config.yaml
num_hidden_layers: 16
num_key_value_heads: 2
norm: "rmsnorm"
attn_scale: 0.125
parallel_block: false
lr_mult_down: 2.0
lr_head: 0.00593
decay_shape: "sqrt"
max_seq_len: 128
dataset: "wikipedia_en"
Each number is 128 + 32 x the weight over its row's rms, rounded and kept within 0 to 255. Layers, rows and columns count from 0. Numbers have three digits each. The size before them is the row's rms in percent of the matrix's.

# gate: layer 10 MLP gate, 448x160, rms 0.276, rows 208-221, columns 0-159
# up: layer 10 MLP up, 448x160, rms 0.29, rows 208-220, columns 0-159
# down: layer 10 MLP down (transposed), 448x160, rms 0.326, rows 208-220, columns 0-159
gate208 102:096126091118152143089118091133099133137099067180118181118116149097161114093095119100146159114098143130117126123116113179151096138130134141194112107124098131183102129112121086122088063127107102135172075134131151164107085114076148093140072107108119106164103098127064091155174117144094136178140101028104167121114064150138126110101103129107162105158194189176076143108138099098193137149220130092125169177131178134160148173075139133164089139120130098104113145128065095154092085136148103
up208 102:152072088185150152096136159059144092141065153096112115136130099128119121089056078150084141180080137123150124096070106155115159167174109172172206164158140105078169115159133115115163103144122129137108166136125126153129146125107105119071120173120095166144050142105164107060173108139159147195145126102123105142194119127155162101103113153114149172157124135088118100106115122163081150121122120167195065116131086164069128148133123102110141090120155084101147154152085156159085176163115097
down208 102:112185094180159170179077156176093140047150131124151149145134150180126112094139105108101080144135169132159093129101103132152150144122072109129120112130124070083183105104146104138122182133140121157168117111119102086120133136105096119182111097163133108120145125185147066119089132102124094090072146132111074117192116115131107172151075165168115100079121136184156142114125104110092164166174086138161135144143171157070163053129154082079195104139128134135169175169141075117129077158099179
gate209 099:137173166098131101106071144050089106166142119085152202116094158110113108164089197103131092119112086097172109130152088143151156132173134121188171133148072100150113143045091058118116116104157128130128166205185129048068123100155128065126114124114140131138117124127117139169135123141160097160133125134133135126190118150145127135139163113147114174074171123158120167106135161113143152142166183111100142138160197123131144152078197110105152133142163104092107135138100095104127180069177144
up209 100:118129133152078153155150117129077144116161110148083123116152202205171134124115145105147175178141089137157139124124075109108114094138144099137065108112169114116173106115133099120208184153113091180145096106154104138134188118133113188116145112054103079143097106156146088160148093093124147228140149146099114127162136072102129143127176181098117116079084096138131168102129121110077133152139135108065097089147109133140134128028119128101122148130126117060148087153120102111061134121081112
down209 101:114129113069149197100105077162171130140158162136103122095076165143142124118129092115079099101136141141141102129185114087144129154147102201081145068139167155084088108201172150135178070165181102108128183106085174111109132130172134197099146118142194065079166137111125093108113173123126118097126150159146141128105128108175134091168130161130117142123133102144170058083128139090130151140105097150168117157084071135145135095107182126108141079128115075144101131180146165070118153159140177
gate210 098:123150139101101139139143101131115145112137080141097168132124111122166173121137105119156049093111152083104126175147110154155098068173195093142150136112085090076172116133079181144178122126158139148129137151064150101091175127180092085171086163161166161107187087067150144175111136180109108134111087131125184141199103139143134137086122107172106120176149102174162184130116151105117177130111088130084150102067098103092098126153079136153135068122056090132112184117103172127118153125140140
up210 095:125080145176138095114122089071106131045037073127099113170149158052113181130151134151109126128120115160142114140203145142112187134118112145120176095131118163152140139094107149105139179155096156134113101156138083151128133122144173105155136121069139138110101177169111123192122086112195098170206126053189093127114122119108169119116179102168049103172125136188137123123138113102163102082085130161151102133102128158156135119159144096149082146109123151128185139149137129093087154115118159
down210 095:123133091131141148121144117150138143119143095106092139129141112134139147151140107126113102142091145081123072106184084135197124084115140082054111109134090151089078156129080145162184139126085148145080128137121122060106129113124142135075111132174144136094163128165113163132078132185131132112069120175122096085166150129155096098110147134117138143101137152159091185169209137118094220134152080150090065050062107166107170159097099146111086163127141187160133112130057092148132108129100071
gate211 100:109135184198080092168131136109164105068143144114124208077117115123114148123110135086126094155116148136102108103179149106129110072090126150190117149104145155149179142125122095162107090042126161114152125154179119144087068142169087088153169123116112120104144178141127178155218147151164139142135151153137151186159119196135126103119150105106159142112126156138144100110161172057090113148082114138117083158147165153100182158099132113173177181158098171152074075118109127115109149083146146
up211 105:104144127154122135088065089141088087119124127125118102137162112051136134123070146115148169094155096143122127094171089118226141097078161118138146084127166180086137089096164145157138090118125157134153160127098114099164178160169110133095067086106102184161075147108149123166157125093070063108099090136084090158173137079123115138097105110106088155101116195139117147140116165152134122146114166172186202180162094134128124095099108098199124167141088126106150135137127151131132104164184158
down211 101:042128140144067148165152152109192090094201152099128174158112137142148114154164134132116143088167123161100120169095100124148079137099105168120154157091086134120143110164155131097142076167139118092145119167114111188130122095141105100087162094180169083109152154150108143114120152121185100136112093107146143203077108158118083117201125206124117083139187086107148138114188112144095157095098111072141146084136120110125122166113171159103172097133092162115087133147112090154058128144189096
gate212 103:079145134149129175169111155160096103098159113067094137137139123155156163125083114122117114171121179095170157089128117139080141112100087123169119116090138141132106121144122136124103109155140171190115093083173124134166146173172092178089184069127179098146196185213147157128111161093122136153141097109097210172130095198097090124140181140168145130080145120118175199106118086162147102146129118086160136102105112142151135108153105145197192123122157164088089118087126173164115123106120131
up212 110:107100111065148075136153133147104124099135137135118128120112106157113086112153133138158082156136126191157122104197092144094176166114077094180113130095149103202176119122104148141146126063115200134079094086153091111139080139111171094114134109152167142101184049109126102155161147130048132162131113140119121060165120115178175160121126138150166049107143157095084117158118097127133177139148121083110097162123089082147162117145158101067101132161105162099112114116150100110159106059132068
down212 102:103179159131147093165146106172074134106143117104052111151159127081089095103172131108116084113122087167125129075145112175100182082118073110099137126132200093157103174089122156134162137115139116117114105131174115132116177158108161096109110185105163147095118077168084156127136150128135153088128107138130182181140116094140104151120139128172155090159155127151163233126134108082178131146117103078174064080109170104142150115111116105103179143104126177080136169109175083105098066075125133
gate213 099:135156181165141111121093092061111149142112103104157100077161134121135068092120132122119140172169085116047141175097110142101092090107073161141119078105097189123176146145166157122119159069166135101074137169162201123136156147150083182173124111151115095076054073061113126116160179156099121129122075113121111165131091112112158116145155140117155113103174093152124150127110139080154076107111146094147145142137101106170146104097125149182148116106079138154134156167128128199147095083104178
up213 092:101132113131137082136074105128084101147157128136126129108091111069111195130048115056143163130105074168088146078178181134132116112107134133153094117141118080162123099149133123098145108113075107119137188114205092152144082188128135144103148121096113094089119069090146131095109115149075134135113110158140158128096121181136108052149127165097100178160107141117136119151110124077148125117142138127149098096127131146112208102103153103160201190094128148088097109190039158149121096140084110
down213 094:059095094148118136115154157206158145148117151143107081157169099135191175121125136115145105149076158098188117122106090152165109164196104069138199115115088117154160156133149160140170101170158084207133136126114153079109122143139084136106085147115157079084107110150121118145110099180136115156138117184150183138153112145126114139130179135149148068164103139134052101093089116134159159130084119190098095114069160101165165196157128122114121111071175124171169101137108146162108131143159142
gate214 106:140118189083076077143109156122129086159214150133111180137131160134195140138052210131084111186119142131161112130165100117170176181145127102135109083091138142069126136121117123098142101104144132174115162187108161120111144084114123217163121117114121127115092120127117129134133149069108130060133096146197146153201074136124124085157151112127150155123122169162129155142164127212111137189176115108178094124174114104144103138090157127144168152130093119075132147138109108145113098132166121
up214 100:110185110158155114141106057153140135108078163146172139107077099098057136131105165107150096102196124098111139128094143110116081065105116146125144134138140083189120172107127140152149092132163120125125193126161166087113146119151082107116122089207132141187100155160138162145084167133149124121179123064109134196072123120067111163120131077117146131102034174157104089125127092171138175144133140131084121106187082140158130158161156129146151090218080118138102129088133147146132122129134129
down214 103:154125222172149120118154127109127133119109095150100101107164141079191090158164169109134173117125165083122119127108123085154124139134147136146090150108135135168145109097166108119085127123103130106127085130165084100120121082124140185070113082159064132119167177139176098197153092138087173133148164132138091160080105058140179083151102085126124132217103081127116156237150124127078127132153109111138101118161119129077136166162116187102170157162114109129125141072145093131125136114160073
gate215 099:127132131094172110105105093140127115099163161077142119127122206132087124157116148091137151118213099136094094165139193139123114113119096121128125153109149138155184138119093113068128076162114089141162069102130161091170140167117134188124127086135211134099114172151106055149167133132097144116121132151155098109151134174110093098189094114136156113077166142059130076169088095101134129125128126103105139134123140145119105133094203131119170044111149154111133167192108114109077108101064198
up215 101:095118146110131102148113102139071125124099111072130190133139102132151135152100090142106129080177129125107187173124103089126098156126104129200138119102145104152128194158161150128147172030133121157117123077185167148153103143165119118175121141152119194132089099156153097128157099193098044142113122141127109107150136152132122121117159166169143150109094132156113103155070107139132153094145092116149159142098165212063117169091149144103139157126107078154106105141117189163164092198114042
down215 105:139164136127099190131186171135139126094112111149147093052148108087191145152079167145060122124120090121164132141093102132092127134095185101123137136130140112153119177090174165194136115133144137068095121178123089165079168177187177140134196047142140138103167101151092138105095082081150192130087145147142117106163126109112134141119070121116078127072124145113138090092078128073132107125085108107146174136122073202140140148099114141128123126138067098143135150130175134099109112176159140
gate216 095:167157160143114105131166091136145102095197158077089142105139158166087094165119123165111095168103101154163120125142153094108103154056109217123087133141148142169135108127149074080130094156104067095146100167082116174196127115093097090130120103117163107127139128170115090109060092108088126113089097115108119099126158177144104135083102081122106115098132125097119121141148107123125161101118194151153116122120082144152133121145127120204199179108121174095111190132126184175127152042175137
up216 097:170133124142139163079139107060114123102091113115127157117158118096196133145114137074123127163106154127167110084098147154128146129109098143122166148090126143123058149160148113097148098144088134161182148112163154136116194194107170120161190121060109099152118137148124089090159080153098104141177142071133106158170164149149131069113143041121135118073129101166079177187126106151141164146113121087139135097130096111134162145173061139151098184120095102126180086141080081133163067078171129
down216 096:125110151091162107097144109158099114146126118085119134125168097140100072052119089111133158054168175136176160139185135149125039115082181151133175145176135128162130139119075105139081165178116194102130122161099141179137153082123093187141165140088111157123119107151065119114146123137150158140219141078157101166134167110131060135097082133153122146094130102114160098145111127144137159132154113130135090126136151148119069079149088158136080069104161149111101147172122122131168211121157137
gate217 096:052081138135097106081165123096147090128160145143133142103133112149077127187149147119098108097117088117122134081114105197079129096126167089116107172059049129072128121145179109140060187167129152076120149122102093118143141078075113103135161148099109087159102095120138122110140119128109122139141194133126102158055152141117107091099088139074133145104104109185131120043194124116097151101144111149103138156162081104076050149137161154169091133155126128142127144143115081133097108145175168
up217 096:117146110145134152083157128139151122109158133175100196123163143171129158112149130161120158060084161156125122096105092157157112096155137066174108163102157152187143127018072124154085132069084153144106088126121111129132140103136093166104064145188098146115120127052136146164125118160117144148183153125150103177115108086171123118105058195121129086108152143183159119116116063126083176105109099107121094144127097103153085105075115140106158128110108118122132152151148128206125068088120098
down217 097:083137102198109147094084138155145164149087043138125118099164168127092178106161116127180147083159185130154114087093145143145118100138173095123084117098076111130146153121166096118142178141112049129100173115094123095082089076097118081124143159057149092129126166127130121208114100137117128130122149133139105156112089110118147102151097188106139171124134168130146131127185157170138085143149152091111104149143180132068130107146109147083098141127128062189069106043130182149133166147135121
gate218 097:128056162147118115124129105068136140090158100105110130128121137116090106095075139069062130138152124105099144140128133074132122107114153114117200132115113139152156125136088130127115124143154073088220134125175131121151160127152147120146151075170130123134121117102125183154103122172079120125115173135138116106154080123187134063149181037096145102126119064183134185112121132149146117099134111197131064162081089151155137150130188141154167106140071139166103180090069151125145143084144206
up218 094:204083137147127132105163124150081133148137076091104168117134123101165156165130103144159086103161166114132114093118137129099098148133126074121137140128102188135161145136072094113093088169128130120118209126152103109111089181096168091089108153200102081153157185168166103102085074097168107179127099140131093155157140118158134146109193184153127175204057096097154126152168117124119098156103191135150142125096155125116146100129133153147101088071087170144078081182122101129119092097105161
down218 098:119154088121139096090114157178240120138106139092109118132126105139155136144125091113137099148081159149136163163178071145116093114125154187082103193104162118157145118176107153090085106122099141042121143164133179202135123149144132106105103127063157147152161172080116160162136176141096081077142162184147114158109131150184104141114146170117112111164127155132133134115154198082102168125148116129143132175096153131168106231105102087101088158147119129156114121147118177127179131153102141
gate219 097:172144132161175124123116139130063117098075110161132114183080166099173173119124166128072070091124136074169104150118135158155101089185098029102119119143110071126141135136100154150099174132127151132157133090119120159120144134086104128140171149120110076162100084057090176124106120066084188150127141197127109156162150136156092122117159135124104127096073172120055102149071073175094123139107166078124090152139111121138122112085125113136096173151132145054101115119153153137162102114165134
up219 101:163121137132144095105155122089124135129101119102129125154088157130170106135093127135134117154130120077137123172147142119151105170125118112129179131212117128220043157155132132126128154187150150143094109161147128045103191093163132170126152097200164144136076074147125109142102100082178139131139073098114132090159124139167184122127156100155106120116104142157128124127147136121052111033092097170081136081140158113072157133099138176150157093105102126085109114113141197107178141192162129
down219 105:198084132131097099112128109108113097107143114099188079078113149122158132086143133101132186158100105115092133091085058135143180101161106166143120140153071129153147186112160162074028175094136126083068198122121144095154170116162074129176119063102113124102117140121133119141086184077130133129175123147202158151086086119121120124161113147158128088132139165160100154153145169074070118135115134056142166117127154142160149123048135117116110139142088132113142091161140159141135109147127111
gate220 098:146156114142153184139099101102141084129110147133171101163148131158190079167118137094148119113161125142116176123109133152129149189063149209109095174127162077159139162146112171117157084113107121147169195145163128118125094112075115149094119148089141156136125157171131152112146146146120132090067122131159120116152156098145095133160159153131146189148138137156036064149097145172102082101166164087099130139160109118149129092138207166124140106101121181152137044156148087055150073074119106
up220 103:146149097177118049139132104130122159072105182154084131089126114083213112148142114169156125141113156198196144121089093107130144132105161150102127098173075104178101156122097168128105111119125183141135117094091121100133124166095144154107129082151136123118089140160118120124133129161119136079165107127107152128111163148157102165117168155181103143098122061090189135099173111110090092121080123111157096184110132147098165044105148176093188191178094130096140104173116074150138181156085131
down220 100:054138155091139115101143175163144127136131048080140102111078134131154125117139118095122103156096113146124160104115113168124082169117140142085103078127117116095211136158135118105130112053083120129127170160130148166147137153132096085085156092114166143175136129050144123121134090154178103157054144116179055141136113114112109129117121107217133121124137127071163150091064122189093089097153183127171129117202140121184130133165095123140083158126129094075097170107145151115124106143092084
gate221 097:133055098114150141145097126158096167105048103104097186046125126153131227145112140103120226126159114111149109179109128144106107164131176098162126104168113121104099139129118157102161115120160127090108113132163121054126142150185154225109114111072122105148114164128138146201141106151077134143188190108135129143142098158133120132179107164093156127078144126149163132060133170180122132137142100126101079099127140116152135134103121193145130071158114120121161107106128082176133124131118112